Weights of a small GPT-style language model, trained from scratch on English Wikipedia: 13M parameters.
Each number is 128 + 24 x the weight over its row's rms, rounded and kept within 0 to 255. Layers, rows and columns count from 0. Numbers have three digits each. The size before them is the row's rms in percent of the matrix's.

# layer 6 MLP up, 832x320, rms 0.0395, rows 714-785, columns 64-127
103:116123097129099122137120136112165139133151102124125094127135074128124144108140082143134136118146120154134131126100144107129124159092130107138107080111132085139115145155137135154114162117125124
103:124106148162093088122121090194129111165113169177154107116142106131154132169107108146141123114123132138118141146080103116132122110131140080088087148154102144097132089088167162109125111093167103
096:117076116164153122159103119141096122168162149166166142153111096097130123103120127122104133156127093130136144127093168124138145095127102155120136111126160099184112138085172124129107073099138134
099:148111107133150111140147120141137157116104154166143187114150112155152133124140156118148132158129162131115127099099138179101122119072119162106139125111168146126126154114143093082149146124082144
098:131109128126129132141117168130125183146131135156104090098157144120130088129178130146113128095111135154143105103148079100130124155097129125129118112130118156147082113134145106089141102181137173
105:130146128110159143095153123120117132137144084147137124121142137130119132140165107104156114131152117150190100105120111078123134138118120123095157142143100100121169105111112127106098160101153116
100:122116119119140111107135113135144172096146083140148151139094186149167144116122137147115161129142151121141159101147103153117122108131093145083117139145119111137136156105128119117160101105123139
104:116100075085130146105127146154140113088174150151164136068166101103105117109151158115090151120130104137106089130135095106126099149110139102152101101154125153120175107163117115121155108135112131
108:135122137152121161134129116125117118119113135119126084139146139143120120134126110177129152139145147055139113109083129132123159122093139132116150077116132179128188159131118132153120143088108113
109:151139142150156106130121166158115092132159130097121160152139145113113120151139112172135074103098092122143098155144128135127132101148089172116133169107122098158158125120100082115053150173116155
101:106099091124110098117186137200113133103147112095195149147119135161089123094128116119137107148115151106131141110124109194146103138102128135110139160082110117108111103065134144132113146146156118
094:121151071118125084133150117150142134127111135169140127150155152122126160142150132155114132097141100112102161132131163150148148145182153146131101104100146169150109139143118138095139134173114165
103:140142092123119138122165100151153162104082136130114156086114136115104144115156139130148156125082135144133121122075155106114120145155149124160146118103154106120124147142159147142140085144093129
098:169138116184118127112162108153105129133140117160122129134129129132133118099097166136096102106093132174132097117115106144102123126151070110094129136179159124148124177143117147089116154139145139
104:143158114144119102156166124139144099110146113132109149101114048161116097166128104172123134150114151099090123160120111153103145121167143122120061135135143189155117137088115164119136155137109109
097:118141099124136107180109158154158134168127096131155161125148110090136122112082114155119192107126121094108160147117124161140129116138117163156126145144100108108075139141141190108154135157086143
105:118137109116145115099121160166139131136141101170141096098120135102172182123093131103148081074148106165177176143111152099092144107121146128123133162139169075166150163132120126132105112143156131
097:150135135109120095080119116144133157180138142153153153113137131103127123135127114181127155133102054156140130092164106164094144143118166119167157137169160098108113142174149143149156135084133123
102:122089143165129121120153133121109103098149118107106142141132127120117123162114119102088105111118125139117158135105150148160089136168105106126110094116112103078134089091120146126151136133115116
104:147102089150143138118164144113152128111095104134126124138153162128141109085136129137139153140130117108128155122136141137094090122095150142119116112198165119089104157152124109135141137122139156
097:124149067145077172133150134087126142128110138104099152102089128147174136147132133122167121133143134118112135132152071125167102114134109109119161133093139114150131111145181163190108145126110094
095:153132121166107122139132108091137137162126049130123129137077147136145159140134137088083090147124115101163109147090101078095148125094131168139163111091119138135111145128163107139113094135130100
108:151133125132103116127103124145097134140136101141110107100106138114177137145108120091119161110121107134134129150159111124114106148116103130134140124111150117134156112109153136140090132137171108
097:142117094082100100117145119129165115097096168135142116124130147155123089106114144101166128155116117141147124118138137117133119135116112122140112086148129115127153087085093117125099147124161136
095:097105098104135134138114107146131154144137150137158129160171125125098116124165176108124147115110146143132143111106138145134143116154167117133151153145148135134137108107141152106109116150133123
096:117142120136115131136108122121127115115112164098125134180154147117116095118102097141087133099137119129130096160147115119120124114126125132137150118127148083149126116109098146100117149198154097
098:111135168156116125104139088093107114107099123122120102120124106143151153108149101150117122151168143147144096106140093130133137132135173182105155156116087126137103116120127112146078160113159120
103:136171112130144145130109089119119092167134162107151163164148112122164147139100101123108114140121139179149162143087083064162075112147157169153096143163167146142122104148091108122131144103105123
097:146191126114135151140156169130144168188111042136136116129137103168107126132167093085147119131145093141113117107178136135110128143124151122117153138112103114113099097130112122130138099156116092
096:094106106113114152131122136140128162117106086138164125065105142148098140132112124111119089142129126144126168126117085133177118100117137074148195128117119104156134139147102118139108104116095126
095:133136179135098129095132155152184132182110124134142138139125149120112082101116140143143132145095113127134166100119096093104127141174168161110126156132143119140196106149147114163141137072121145
103:154104164130085119106162145115143125106141111138128118158119165131147115149132154126170120131147113145143105102131138127138162147117125142118172129143131155146139146140119144122121139083147133
101:128141153134139158077140169148138162140133152108171130151125167153067136121161118170119137136104157080168140111129135120132132078121141148100155105154123115153146144109126131133122158106091127
099:109154128144114058118144083105120176114128126116090118142130129101119156120109145104138077130142077130157138134089146101165123167128137117125141143146163146099121120132142126104135128123145108
096:168092100082129171155099106069142101134123161143101140127121090153126147138132134135117171144115102143140109117128116041141132137144112146134097138155116117150175094138163119118116076128149098
091:110090148087125152164102103131131126142158125147140142074122142121108126183101151121111130143154153135111180102127151133113099133118100150133087145055141170143139144108119067135100089136114136
093:154125134164125100134104139100118146099108163150129128141130147130096113114090104066087143143142120150100152127153140116156101147159121119146123094100156153098149164164096178124123134152131148
096:125094113131124121152103125139128131114120093125093178117076142124110131175118118145132134141096136162130147126125123117153160107136139155117134123095174079164140120089171128139153105122113120
090:125138125160177136103142177160113148120077147128072126105096101142138142136079069110103112110131142140117150122199110141111130127120112098153103104089122115122124134090138122125161142082088113
098:144098107098125119139181125113117196128131127132145130128132123116111141109126118101119113108217127167129120111122116151149131107097140128151095116124178132096146145170100121099136141143137105
103:163164144114133163127189096116130168145109118105113113132128148127110134126118134120106148106130123138153112111174129101158159139128152129117081146148175104138084128090131115126084162111135154
099:098138131094167106138127136135150137070099120126112096137144166153157118128118060115149097126148154102159114122133128134135113129121098143099126103125156087118143175100170129094164140114125183
111:120123117149116112121100132116099173108134100108150119123109134119147138117112152125156110127120116124145118132104097104131148136127142174115161153106080168131141122147105118124144151104122130
095:076123123141134151135128109078127125102125153153136104134114131093128130100142164131151137127161091121165113124127155149120150116164080125136161139174117108119130104139138122154147089078128174
102:118156128149122091065102156121104137140128108140129145114102113111112138121093177128148110149167107154126145137149103093103114123125169171101096094103149138106199165129134120125112093110134143
105:107110123077163123137110123132143145120122122113142125120173146102127106121145123123130120161122098127112133149143127134078149182146117103125088084096099139124082097129115129109101104110120124
106:102076144106118144112081091116119130160142120166137157125143135132101136094140146159129091128096133153102126113135128176106107129124137166104145130107104147147144145161139109113168118146094139
102:149120171189136139168129129167149127132143154047124147126124141140127119121106111165134146106156110111166095131139089143131115125157116127131109073114123159159163101136104142118089115162136129
093:123126088112120110143111138133090105125059159122123110100161171161134138116101068150163115081151154147124076152087117136107142128133110097134114151118124147087189121138122139091078122096107149
101:114148125161127126089122114087108102112133128146147098166142149155083100163110149126126141144112131106071088118147165096141116131134139087065119124185157134141105103116107100111118154099144158
094:155105113125130093140160124142102100138123137085128111107099116153168139113101150076126133172108099105081130146126132146136113161085124154106144129158149180138092129113118154142160139100116126
096:195138108132126110142153109162146129087182124134086145126118122101155142108137144088118122157181127096141089181120147088129156094101120139100126120110091152114088159132089121142135073127129115
094:146112141110104113149117173115107159147183149140141150125122077122140164127092136109102106121175119114090129139164166140123135144124173131159090133106103143136160117115153132112137166137107173
103:126139124150110158136144157128076138142185111103137146156138134135167118171136161146124089138163137105106100140112123177118171119142136103166145156104155126106141174156142127147144135138116141
090:074111156120113159088130098147142098152139099154121124081122140133122151125137153146129161157135152125167081094156095101145150092119101167118130108121134078136151145117142138154085142090125124
093:127146119151136087134084122152121130133147104113153135116155148130117134169121093120142136123134121094120139099110139134106117109117087169142153151102120146148102154128122105141131106149144130
101:123159126129128124139112155098108174124135131147093123136173127094132111130130102099111147110168157089134155149126110087139141112139130151129147178132116078144135133105124115111107138109153189
098:085132158099114102112159133088150117107111153128130147145163117171118147115117145108135091147153109143094129136125138121121148143148113097170111102095112134121151132146128109057141148168137154
101:118114155156146115141156141164112127093157098129089140091152096085168167100131108173134142161139073082132151164122098129129169156073151133167139148152085134118145148133116138122132113178100115
102:066119123144125159157111134159112116149141150150131148131110110133154128089118098091150116121118105100147131103147148109156110118141127117119123150122130105084113150094144122149165115146121159
100:115062126121138091110111177137133114112111114115180127114118112128145120137100100094126159161107062169118090114141114087113128113149178135124139145155139131105117105129096110158139134120076142
106:090138147112156154137128133151148095133160118162148112128163090135120130126148155135147113184119145148096124122105139140127119158112092114171142121151134159159138124137145098108132135101163152
094:130173137114130122095110163135175132135169104142134133158125099136155083094110134115133137142146147127146125108085149184130083116167181130127125140142132136130123111151132082138087157142112067
094:147167172144107124106144110119152106137139167142122177132101160120129087135117126116142129129123166120135083145157124117122129138118138144113168161140135182134163087099132143138118084157190117
095:135164128139100073110128158148106129092067127196141087142095096107132095125143120140163131151118113130110138153128122120100143156167124130152155113165122147124101160151071122119119128085126102
105:157122123167128149110139133112112156145156155098126092155116106133145128161116129136070148153123115103135123142091129108128083138096087123127119135148097150128128127128102144095139141148088127
104:131134067093161142127098128122118087156125143108125140140123129132129120172141170168132128132141162142162112094118149161102095144125118100062150137117105130088106173111100162090100115148148172
107:116114104101158123115164147156169072131139128120092149095114130174118127131102116102126139110086154133134154082104146125116126133153127150116143117120109144115129146148135125086099140158138119
100:104134151143107155194119126083102132114145135115118115098145115129151118142128100110146133113140130135107119118136148110139097142099130144152153126134110141114142139150138146146126107125101104
103:128132145161114178112175135099165128153145145134155133136095115113072122113134163129071121153076138128113122108160136143131135110150164150113158129125095133122148140087123126132108066140162087
097:120129158126153088149143133131116107126111118142133135125135113138141126159100169142141105110136149106152077171130183148155160143102096178138146150106190087186130132098106117147103076130115130
100:074139135108149158086133080134146094148169124152123158131147145138096120124137104113121137117149156175091094115135119104154153168148167147122141122095099168136160119118122146076143135191137147
# layer 6 MLP down (transposed), 832x320, rms 0.0396, rows 714-784, columns 64-127
102:145119127164150192064115156120166111089116139116101137105109163146143117151128158148094101127134151125169084124170127147104115146153115193150120150106149142151083129115180111156095099140124188
104:164117121123167102121090151117137124109121101091106172173131142125104106132146141141171143105113133114088144120187149126101144154115107101132162119139084139125094138086091126167147116065140091
094:140162143156140103125133143162112111166184116152101151090136166134114145154124166098102109109135143104120145163133132141140146096169153125129108151168077140123122129138126123107122116128122132
099:116180116125139152076155098142164147144122143092116140129111133109097145142125120084127166130139083104138104150133153103161155120146118155145114131114102096138115163132136144119140124060109101
094:156115100146116165140080129120104180098135129113141129136113126117093181163111110104147124159114134134135143189093136128150102119142123127113117140103112102155139179134108125163167177098120131
103:135116113132099109146102105147105130112095158125131147085152111095105118134105139142124111148132174165113137127094186163122132158134131143128108143150123119119150120087148158126125086116154123
099:122124139145136174116111112155090138153130152126124105130146104128152092148132140160110139110122122148148106105135138113102160141094157166138124085138075178125124120119108124136113169121115120
106:109166139131124122200113050119074181171159104131115110123094137118159152128107117135148149114103123112169154117143164133119130135117144127158124104129079120175115124140114141129108139111093143
101:136141166142148140106072103123095124117126123118103085180151098099141132156152103129140110187128130150039130150139159101110107190174125123116126157126211101117126146160130095146142121115151144
109:137136087131121182110090115135161104130127125114143114133118116142173102101149144127154133153121133163079093122114120092107129130133074167085124154147141116148073140138147114147129082169130150
104:163112142139112134122125150156110150112089183100122095120140121123103158131127112112089109089099108122084120128119112113124129092163082119179152129153177150131152112111210147122138110116168135
098:142137210177114142123101160092148129180169124121179126092078098161120077128115125127182132162132146129113134162114094125167102145114117113109152127123124136122148081161104114144137156097120127
103:162136100151092143149168117124134157142141091140118134139138107110165150141145180144116118134172138166141156142108134139105105136116134139133159135135124106091154082134129116114136139107134110
097:127113136166110157125138094086136110119123123116101123098113135118109100110100108089142120126126148127138105148118129110142140131140168119145178167069136131072107124126161090109125145155144117
103:161111194130132155136142141129097164145120158107100116159134112162115143155139127109161143104163119119150134188101128129137116121118173118110112149147110124127089152159112132130120145122134119
095:127120123133155130122166095132107101130141165192113124138188133156134115098111127150131127141126141095109141142110110107125084131087113072099132121122119109156160120120104131122163135111103122
108:155088138146097134084138122152111181129114130129136145111112149096124151148094153157098122148131131065150085119160144124142149098142148126116165146108142091102126148109170108140126077113153131
096:088151115150118084131144154082103143102167143141136132145114090165136130122119148153109130076138179109127151143144144132142157141126110128100127110113043136120131125140094163117124140096127149
099:104132140105161158136148133107132142130125143131095116134109132141144098152113090110134106117121130129153147160093106177119132104092143130107141104115138131148116144136108101133137108146151129
103:143114139119131119162100124120127127144143140144157163113126144114159140109086114151119125125111133084091138089100116096158163152148087117133157111080130096140096143138166145113149138096153166
093:110095157147135100147130113140148108095151149139171134173183133125124134171163122112101097125098090130132137144148128115102112162131156117124109142146102126122125140149093082108107145146166166
095:078100164134141110157150102141087149099093170106109110100142118202148146156099131163104161137173098129134120100162122134138103117084173154163116104202115139131125096107105136112125129153121165
103:112149119161118093142153105124156132111115107072123106128147099132148128133158159083160156138176119096129133158139121072129143124092120073149135138096165145105114147089098114085134135058166116
095:110102107133113128159126143133141101101142121140162111120138120058127125109143146137096143132183149096147140174111129091138094125113145131080131157131147097102097143132149141115103161128099090
099:168118101116173102136125122108076171136131122121087107127094178104108153097130101120127118161151141144098124152080132133120089167111128127133122112100157178125106124128139126157113192131117166
096:144148139109162136156132127147097140160159124111114137092173165129107116162115155123193148116130141134152163133124163152134116111151144129123120170127155111098121119174143176166110144103134110
100:118109152107116141152154138092101170125155156111157133077126094086101108165090081127099093126109128105130128090128157098075125127062155102150115095122143099111128094127102137095146104130115138
105:102111076091115125100162155155168147159149113122145101142175143132142164124119112113088097125190119134110108114152142113119188175090123109123117131132136115149102137107119133162136149105156170
098:139096127092150079115114107127139114098120193100129148168123178115156125087144199169132146107155145134114119132104119154150145134117152132132089155148168161137131124131122126111130108138162135
094:132120153151136151125126131136134143113136161152122103172119118158102127103105126141107138095123167118105102121144139118096134123124079179155106148130163159114133132103130156165106100116108143
092:113133072082136129158141134145098145128132136112145080154096116095154134164117100122101105094127120127134140152114140119131131108112117139114132121140094046145092119097092133091102092133127095
101:137131063141128099117121095111133108128125125133095134102156089134120151137115103155105143124109137144071108113142120122113144098127126087133114141136128089125139097153104128140092087085098162
104:141116124171131128132172088126150119120106151119103164122110118102104136136074176177143136107118098110140128170157130127159138173123076159123128123143159068108149112127104140135117114083138155
100:150155171150130138115089178131118081139172156134108151115162152121167099136124077161112111134105165174156155107101090166114132086105123127139106151108129103116116102115100161186115133113107126
096:105171151124120127106135122116114121128125106121135085128176120123123093107168137076109121131116118148083125102131106152097121134143093134158177120143134140124170120136133140102110116140152123
089:143144127089099119092149130131137152134136142155152078157114151119139110095156154152087107073114091153144126103133105140119108123129135082095153130147151103148150124102128176157130159117099140
095:113096128098127177163137136135157079158126109098147139108132105115157168109127131108109128093089094130148121127084168122139114190133141168150151171135124112158088126111102130126137100109135098
095:116117157127139140117120130108113139100158160169130137092163128148131159107106146164087118129139116100109104144099150136123111166096090097125106122149119122114104116148118128106105144118123154
097:154115153116127128126084144092150104162146132174141133118107165150143075142133120149141175154085121129128102114122098135142103145115111152098108123133143158069167143169126136151122123117093179
097:107131145131121094128133141149125116113110110131160092143119161130134122100107113164110140137098157131159113153153090110114148132146167116137118078139117120107083138138165119118111144095127157
101:120124126114112123135112118087131136094106122165116126144150100143134101113136106125163151080143113123118090096131106137108099094121144129087136120078076156117155147115107126120139168109117140
100:137129107161118153126132134162149091164129188113112123113112159116086100102161169110116171143109142127092152146155095068112119137173148106148093143129137159095087128125124106133134125155089101
107:128129153092111128126120170116114144162116140091114119129095105086113110135129135132121119119093123151120113175118140184097134098162139094124122124103101112155138093129139113149152122108157118
094:109159177124115102122138080111095134181099119133145098134144086133131117156119115113110140120136122153133141147111081110118111089089146074126096104075135129139154141123077149133142153171157127
101:085160149102090142147169133117084135121141172105170083134125146118119140118162086136114144124139137110103142124126114121151121119104085107114154131090144109133090110115168118163146147133150146
103:095050181105122098154104113128068130135121131054169110092162097145128117127121137111104142121152107132111103135119122152120148159123101126129127146149090088101167111111154124148088176125092122
106:117107092139104121122090121133127161116162189157114172133078138120136127145159126130116132111147164117142111112153127153091153143134121083147134155097190141148112145142155119159134116149141076
100:149106142182111130135109148108139126090132130136114148087098148166146142168096148113120103179124090137153100110143125112135116134122106122100097112159094136114089131137123130130124094123124137
091:128108127147118165121132107108148169191150110151111154105120134122142152093154128119128102146149130121122144119152076089094115142139144137177090094107137111120122138163099126102155105142095118
102:117144119103134128143111116164137126090118145123096118171160120099136130134074164115130124156166135097127112178133147126122123108103148106157117099159127091118156108151145138111121105113100145
093:180106164179094120116123139106140146186110124135162121088151149117072131123165146167149113135142137095142113113175125103111126093119074129174122071107113110154126137129124154137124108157127136
099:079109164141089150126094149153117114119119114156139156109157125136133200106104142149082139106128135138150174109153155136101110155128082133144130142127096124130090096122115131123126141130159128
099:133095084166124102129134114179125126173113120112115151092144152120154119160159115102118175127109119166141119095127136110086145130136098148159123139141109121136094131125153122124121088131140109
102:126142079096172145160101127167154167140080101156118113189133132111106087113133090152096081091118085121170089150135117122171150111133131136076142117123115160162153112092107112136147123157112149
095:126163138153152145176161181137086114153147129140110174130090150156101097123113118152149091119111118114133138139125113147110145101139143112171149110125144155108105091133101153104150147146127113
098:100124151129127096148177157128142121095141177172128148163149172097140112122161140115102166094120137094138101124142132127113141132101143132088146084137149110154151098154144140120116134131130128
104:144118115112154156136133090127152091144096133184126107129132152124152091091118179155098122140097117061121113154122148103100129174137096162113158110151146176116171116101121135101140088122159115
101:161119060096154138119158106127159167156121106113083105163160121113069131104152108117135128127131132103120106122093120129147140167079079092122099182124090120106140114117150144107143122165165111
099:115108121159123121115133144123058153132138112104112116183113116124094092118140164130109106138137136150165125124157139127119122129142077130109124092133181160103117130098142112134099131122158143
102:134141120118139130123130155147146094135107124070079101079134114114125057138142119150100151180142133111121084114149133128138115136138152148179178112115122121134152155166164151116163146132139131
099:136135143130157110134139093155102147120131129156110127106131135120127146090156121167111162103110127141115092137165139149149183150142143101135106168115121121140062153157182135105125149157136136
101:117136092145128126119146083112153121166088146075094145129113132138095155121112137148067140107126143139146148174171137050089168123110159104121106086131138105121120122179098103093118142168137104
097:115138121128169122137171110159104134127108158127118095107156149126115124095187145177102092059094120091140123168146140108109125144125112088086165112131147145083106120102163146111146104131150139
093:088145090104163126176151109130122153152110089104176101147142146123131160147117150144106082139112128128119096095161104154087135186160118138121074083143111090088125131161138139113132146127124121
095:167104135096117123137130115105094138105126174143101123125140134162139100128172152174118103118108134147150130114147139145127150128106102140129148124112112108110157110088170143143158142154131107
107:105119101134130132143103106152177089148159149116130108129114139136133127137153119131113108145071097109101112181139157128145161126134167129146118111134125157139145140090161101165112093112164115
105:122125157109104099176151148081134126129098142114107079157120090124141101117094116145141133100148090127141129165099146154142104093129120128118104131161129127189141109098142160121150096133144155
108:139150120140152161120151118116145144107132097162168117112118100119184155139107125178112156120127147169093149138100081151117143127122104102131116129147138123147124133120133148114135135157127135
100:156091150140153102087174139155093112123116175116115104151141169111133159105130155117134161097162125154127120077164118101182094115148139132122111110093118114175129142102140149123085134134128132
100:124115146123169158145105140142168109092106157101091156115173123096148153111139151119143130113099074147113128110110097138167159149153141071132112132086111141118143116133144105126119167127094152
093:153156121163114095101124174132113134150157070168141099140105140122148100125189131139131116117099112129091070091129111150156127149154103104105104155127129182141115144151134139127132134117134139
# layer 6 MLP gate, 832x320, rms 0.0397, rows 715-785, columns 64-127
098:137114124132104162132142152153150104136128102097135132102126122125112121130129104148129079176122121131114114119126146142153142127130099131134125136145098115085084143170119125099140140131141123
094:157104115151149081138179125115172117118120084082165139153141099108091117149146111111138106119129138145121135126142159095072124110118137119118127106125128123137123119108158130052152125129124104
099:123109129117149147110117143095123134075080107132135131127117109124137153105142134084108139084110109149124158115121158165146140172137130105108131135108104123114164103144142084167139124148135121
096:144192154149117173125155093163119117140157146096156136170147125121120092109101096108165182156135166124166161141136144112144163129140128161171113172121071108124130131081124116132092123115085151
107:075105082126132149104123137107097134107095143136113125123079137132136148126134120146112121132116102150150129146137144157097162173082125145147167160138099108106131156169163083152114125138144115
104:117145084109130142126173122098098102160151156119135112150144130092148141150120144087170099139134098156087165170154129142128109120179108133127139133094139151145149141134134108151106129174125155
105:125145125134136116124127155165111136146117135125104096112110113110087126196132110118139089104150143153139116107179128109131145124122051123097175126124121142143126105102157163115198112161159140
103:118139120153127138130144122140107120088123166112133111142114107148119091124124129094136105105174108109143124127140130168123124099131132142159115102170132129116126142065149103122115122118129138
100:148129125162122133108177142138148135141101130097119129106127154145142144126145133146141138098154118100088155143153126098104170130118125151155150052122158131133155144167126114154118121148147139
099:087142149104111097138097186120123119142114128115134128150085091081135104134112136091151128116091136134102125093132167156114100152124093098144102117132162130097152127134137101121153129132106126
099:147091149159119133148125132128137105146067123127135124128111118149113153087146125094183102154151127135156110143116151107148145068089111124088118132114115099120131136110110150106133128151137102
104:114135132120150146126160123148115154175109150136123144103119121101115153143146133096119098132147124134138135126131151145083167056089097152140093122165095145082179123178134077142159158127144143
100:134108108089133089115136154150110114123118110123123166101097155136127141138191167092145137127166113116124131131123161165124143145140157113131076140144123133167121113119147138148123151093069132
102:150144118134143117152113111129120134137109147123152116106136100156120133108104150159139096096133154124121140097106099120144126118122122136118136092156134078129096124138120128129148125141149144
100:118121152098134139109110101131127130132092149148074177122062157118075092158114135067122102134183118139123127116176163125143138141175150106147126097146124157123117118088121118119161104143142117
104:148135135101133129135167153150151111150181138182138130150097168119118093139136107125124149090149141114122118121136104120071114148139141167168116101102112108111106120080109108152161116097102119
096:158102138118107130136098115164141117161102085137137129135132114098140153135132122162129147140119096133150134119138075103125130151097088106079114095137153140121121128170150083136133127103143159
104:129172138090149130152152103127104119142115121130113137119075139147089080125123121123158099147135141116164128125149139111070128129144159079118146135077143105143159137158134120147141113141144125
105:153132137094135135099155118099167107103094125124129135112147124125155105092110156083149126138106101137126076129151151150154136151157173121132123124137126124076128137104122140135141093079135166
100:166129112139115156132161111157152158113147111081080091171151120120107128138162092114102140154163110102123097109166157126141160095068124145121118152151121102121134107123167115132135142109115104
097:157151098140129110116120145123132143140093110139140124110131106124138165088111154114113088140169128114129129160123146123118161118148159153121100152105144151128106137152168112145085122111143093
103:129118115118135152122154132072107124136157130108080116127105132140086151166110123118093137103106132126160130128143127101107146166125085187135123104138127129109137099140171100105139123119095148
095:128143149108085100122137109105200123124099137103154115136137156149065121121131132119124162105110118116170143156078082125155153116114137133085129139125132155126077113117139130080103158146090138
100:077157099086129143132170152152161096128117151100103165144133141123067120120103138150105133109147118104123121126143114172122146122129121113087118129124133156094168155140128133127144118107102158
100:106120101158080159099122100173100125091117136092110125152109134183135171171160100101117157157154113148130142118126125097098101118161128143145132116125145143124109123113136129118107155126117126
097:107139118150131121127111136102112100150106152122126102127154156124106087152128119163165114131135133135071102112138147101084160152108137118172115132132138110089115116114108157104099092149123096
106:105131140131156144097190141121120115152074142130103117144117145120090122137096169122140109104131093096152153131179133131147183162123164130078176117143120094096163121103130106133119108147175101
099:105158142107149210161107161083117145109116141100142149185118181114135137171104148150142145103159139108120136138137133129104129078098122117179092121102139085091111134111095164131192142139131112
097:139161126089111158121129137113115095167113086175144126154120157141135141183130122137105088147122103173095147136098115138140096112133094093175151147089110138118103111147102123126103117150103098
096:152143123123145097119143100144154149114162096108115090153131111130121136083148115147132093104128143155140108125130093132141145093071137109157111108143123132127123104113124113100108098121137127
102:143094085135115116170096120130122099139133129103116102083170071119075147134117101109114100138105127104118123105130124095099185142143122142140116131171131121124140114112086118125108110168135097
106:142142158142117135172121133124155109101108121115108121132092135134115169161150094139138068114125094126124109115105117118120101184090136092158107105137114148126135135133113057120122116166103091
099:101120106137125135163189140166133158110126115149167134097096147120124105110170101152119151102135152145107109175129139116123172104136109168113125147132112165146130089115114125157132062113138142
098:110118103154094158163148112147108131103168148144129129161085182105099110109111149158114127121141130093169089108182148135145165129151124105137103172131110089138149118145126133113128117151154118
090:142169122095118151116134085114132139122150133144121105140170137170137148122094127135154112144120079109117162165114126112128129086098073150124136141112152131142119161122097158156108127125077121
094:097131132132109146130121106104184137111151140106152150136163141131093140124112114120127175128151077098159135128129116107137091173076140126129128133140153134159094123121084109102104096146133120
094:147140055125113138166110127136106131128177099135130177152149104139169086103084140103088119150147117133163158139080136124131161128157121105123173122144107103136114125083138155153141117148120135
097:090144142123117093129101156132136122140122165107169126160131132116110152108135133072116134147092116156128116109133112160116092117148104153128083073096139147104136129129183134199099142107105164
099:152142113125099111137109186147119140136139071194098118121114101156130118109131118099139112155118110159083158139137133098164130173108139105127158129107160218136104131169118147133133106135134076
102:138142094145092101090099087137132177104113169121155096129109143168112095133125118124173104097140093113126139128159100128098113126129163099166119072088122120107139117114107121186126078085118130
099:114158088129141120127070081154111119126159124136171151118134085138133117170090099135149090143131141113138117090143132147111141134155108129099142092121091126122121114118165126109136141136048155
104:116096137122150123110098105110133091117095133128134155128125142196097117119118096123111109141132086143114145095106138139105103114133132100131140119121185151122113090105151113129116073122120105
094:120105133127104139119124075087111141150093183137136104167147134082117113172060115128102117155162127146120151114141130139156132173135163097136145119083169112100094109118118136122142152101150119
099:100143151133116121112118083135117121108148158131149073180158136105163135133129134140151120155113122129111168104139132126105121123153113054135156108141181116142111117064133139082123132165100122
102:128143191092097083148154090119115148121111085149145132122126116110128096105099112162138123100122128103098143092126092158173139141144180107133168092111094100132108122116137127135136078113093110
105:117143139163089131097118156113120131139123123166157117134157130131123120125125119110152130118123121131123112169180093170101106161089152116148117140128139118129148172148144138115119101130168099
100:133148114145110080106154123141114102100059088150109122142129145151187133135118191133115146120161109140101195150154144110099146135155139148162112091170106118146094166116099173117068138116099156
094:141110094127125095154146139167134157122120135144125118116124125136131104121080120134108130098158123104091122156140105110098151119101137150125101152108107088099119114136069136125081118149090108
102:110167133142127156117109119179120085098159174093136137166132100168109146107108091168135124141156114090138123100141139133126112143163063161105163157143142137147124111104085114141119155146116109
096:106128113151155092141147108104161136135074164117140137173148123144109142141131111145129106129114106132099157171160124136116114124133116131134102088162118103129101121130096159086119137166140133
096:164100120110150093148133141141155142140107153093118127129104159110136072089109116083142086149093149128143114164138146143105139145132139154160107127133164125134130163185093128133195114095139149
097:145129120115101118117112131124146070126133152113098107127094123150135134162118167101105145092119113127165158177133152119099120119146148129113059161149122087149137130123125126105124152104147115
106:151164128126142161118118119123118090112120168111165134095126107191101114156140150123136143134132137122150170147105130133105122134127124143110145119135136094097102117140126156156115141103125132
097:142132108118089105140144110104172101106116079138160130141145133096126081139149085105147146146156107131142194163134144174090115172115154116147157096107069115142137136091160135169139129142128097
099:099110108087128132142157120147134136124149130159112093118141106161140132106103168135085105131121162130121185116131106144145145100089112113124165129145125195099102140146141107073154120123188127
104:119114136132093097111108146091145155098144118117136162180141135142071142115158161086181117139108105134121163131104136172129138072164104115119131132114131119119147150156103125138157129092148156
098:161066133107122104103134106132193109119063098136117149134125136153099131130132127148138121144122143123137087121134165099114116116131106108100123129150114134136150137091134127130107139112125099
105:125123117164143097153139093109135132132097135093124116126109117119128104161147126116105098058138122154129141174117110117107121128125131130104081121161112119128126128150135175121138190137160132
102:083146109095130133136097139119081082132163136135128133147148161119075113105125147116146067080113117115117147109125131096138146129120112111123117132149133146147165140108116097181133148143134094
101:137117093103136139174128128102136147167120151137116158097117150152115132105119119141076147080129132132124106133166118104142132122110085135170113142106158152145099136154169039120162118098134112
107:164119158192080153150157115118133144148111141128153157181128122125131134123099165116149150098126125109122106161157131124122107138110150112151142117117097107135146132130066142119111128122114105
100:204127137162106135156092149156137112133150122151129090146187157109176170135146116137089127155143095098139139179120103151096096126133151154100121127122119120142136097122148101140111156140129130
093:119088148112123126133125120145118147107131129122159150197120099097133138173163112126148105134124088119136106155106151129114167098132143082119142135111109097112107153175096132115080085102145120
091:125117117067122126161122134134136073115139135135097068126086114170142132110139127140149143150163129126125126157114119134135149168104114119110172098162159152125148141133095155112147138118107159
106:146121130116133139141144124080093119097096128151107120188107152142121131131115095120148130091132095146135129130168109139142114156117112129134135153133143167105112118093140084137118135120143132
103:135147139099100104137153191089125141098182129113142120138089092121090112118128094160139123155170093112106154142138172159150189155141159146163133108121135118150133113137118170117123124095142115
109:117110150150180145138116070142125114141099120122070158108111107091074144159110144183131123120102156106123163156135108126111149153074137100133107166137135118120136114134106100150119101138125130
101:137158103113124164100119160121140157117118126170115114159100105129140095120128103114117160138093138128105149120164065157117143121121161083173099159133098130161128106069112104141153172134086139
105:160107124123092121117124150147133090110087145138131136113167116161131088136108139139141112114107107147149148101117152135105125128068075141124139088103143160111123073151136090080122121145171135
094:107130099143129112126152124177081081087127147114150134132114103141114149119079078122148130122110146108144140137174107109075116140122137130154149129157106097133125107121129154128077136139155164
102:126148122126116121121115151111095151147135142099142147203103109150143080154114149088148157083137129122143144142116161130104170135117130151090139112117115147153122079127159142122153138100094143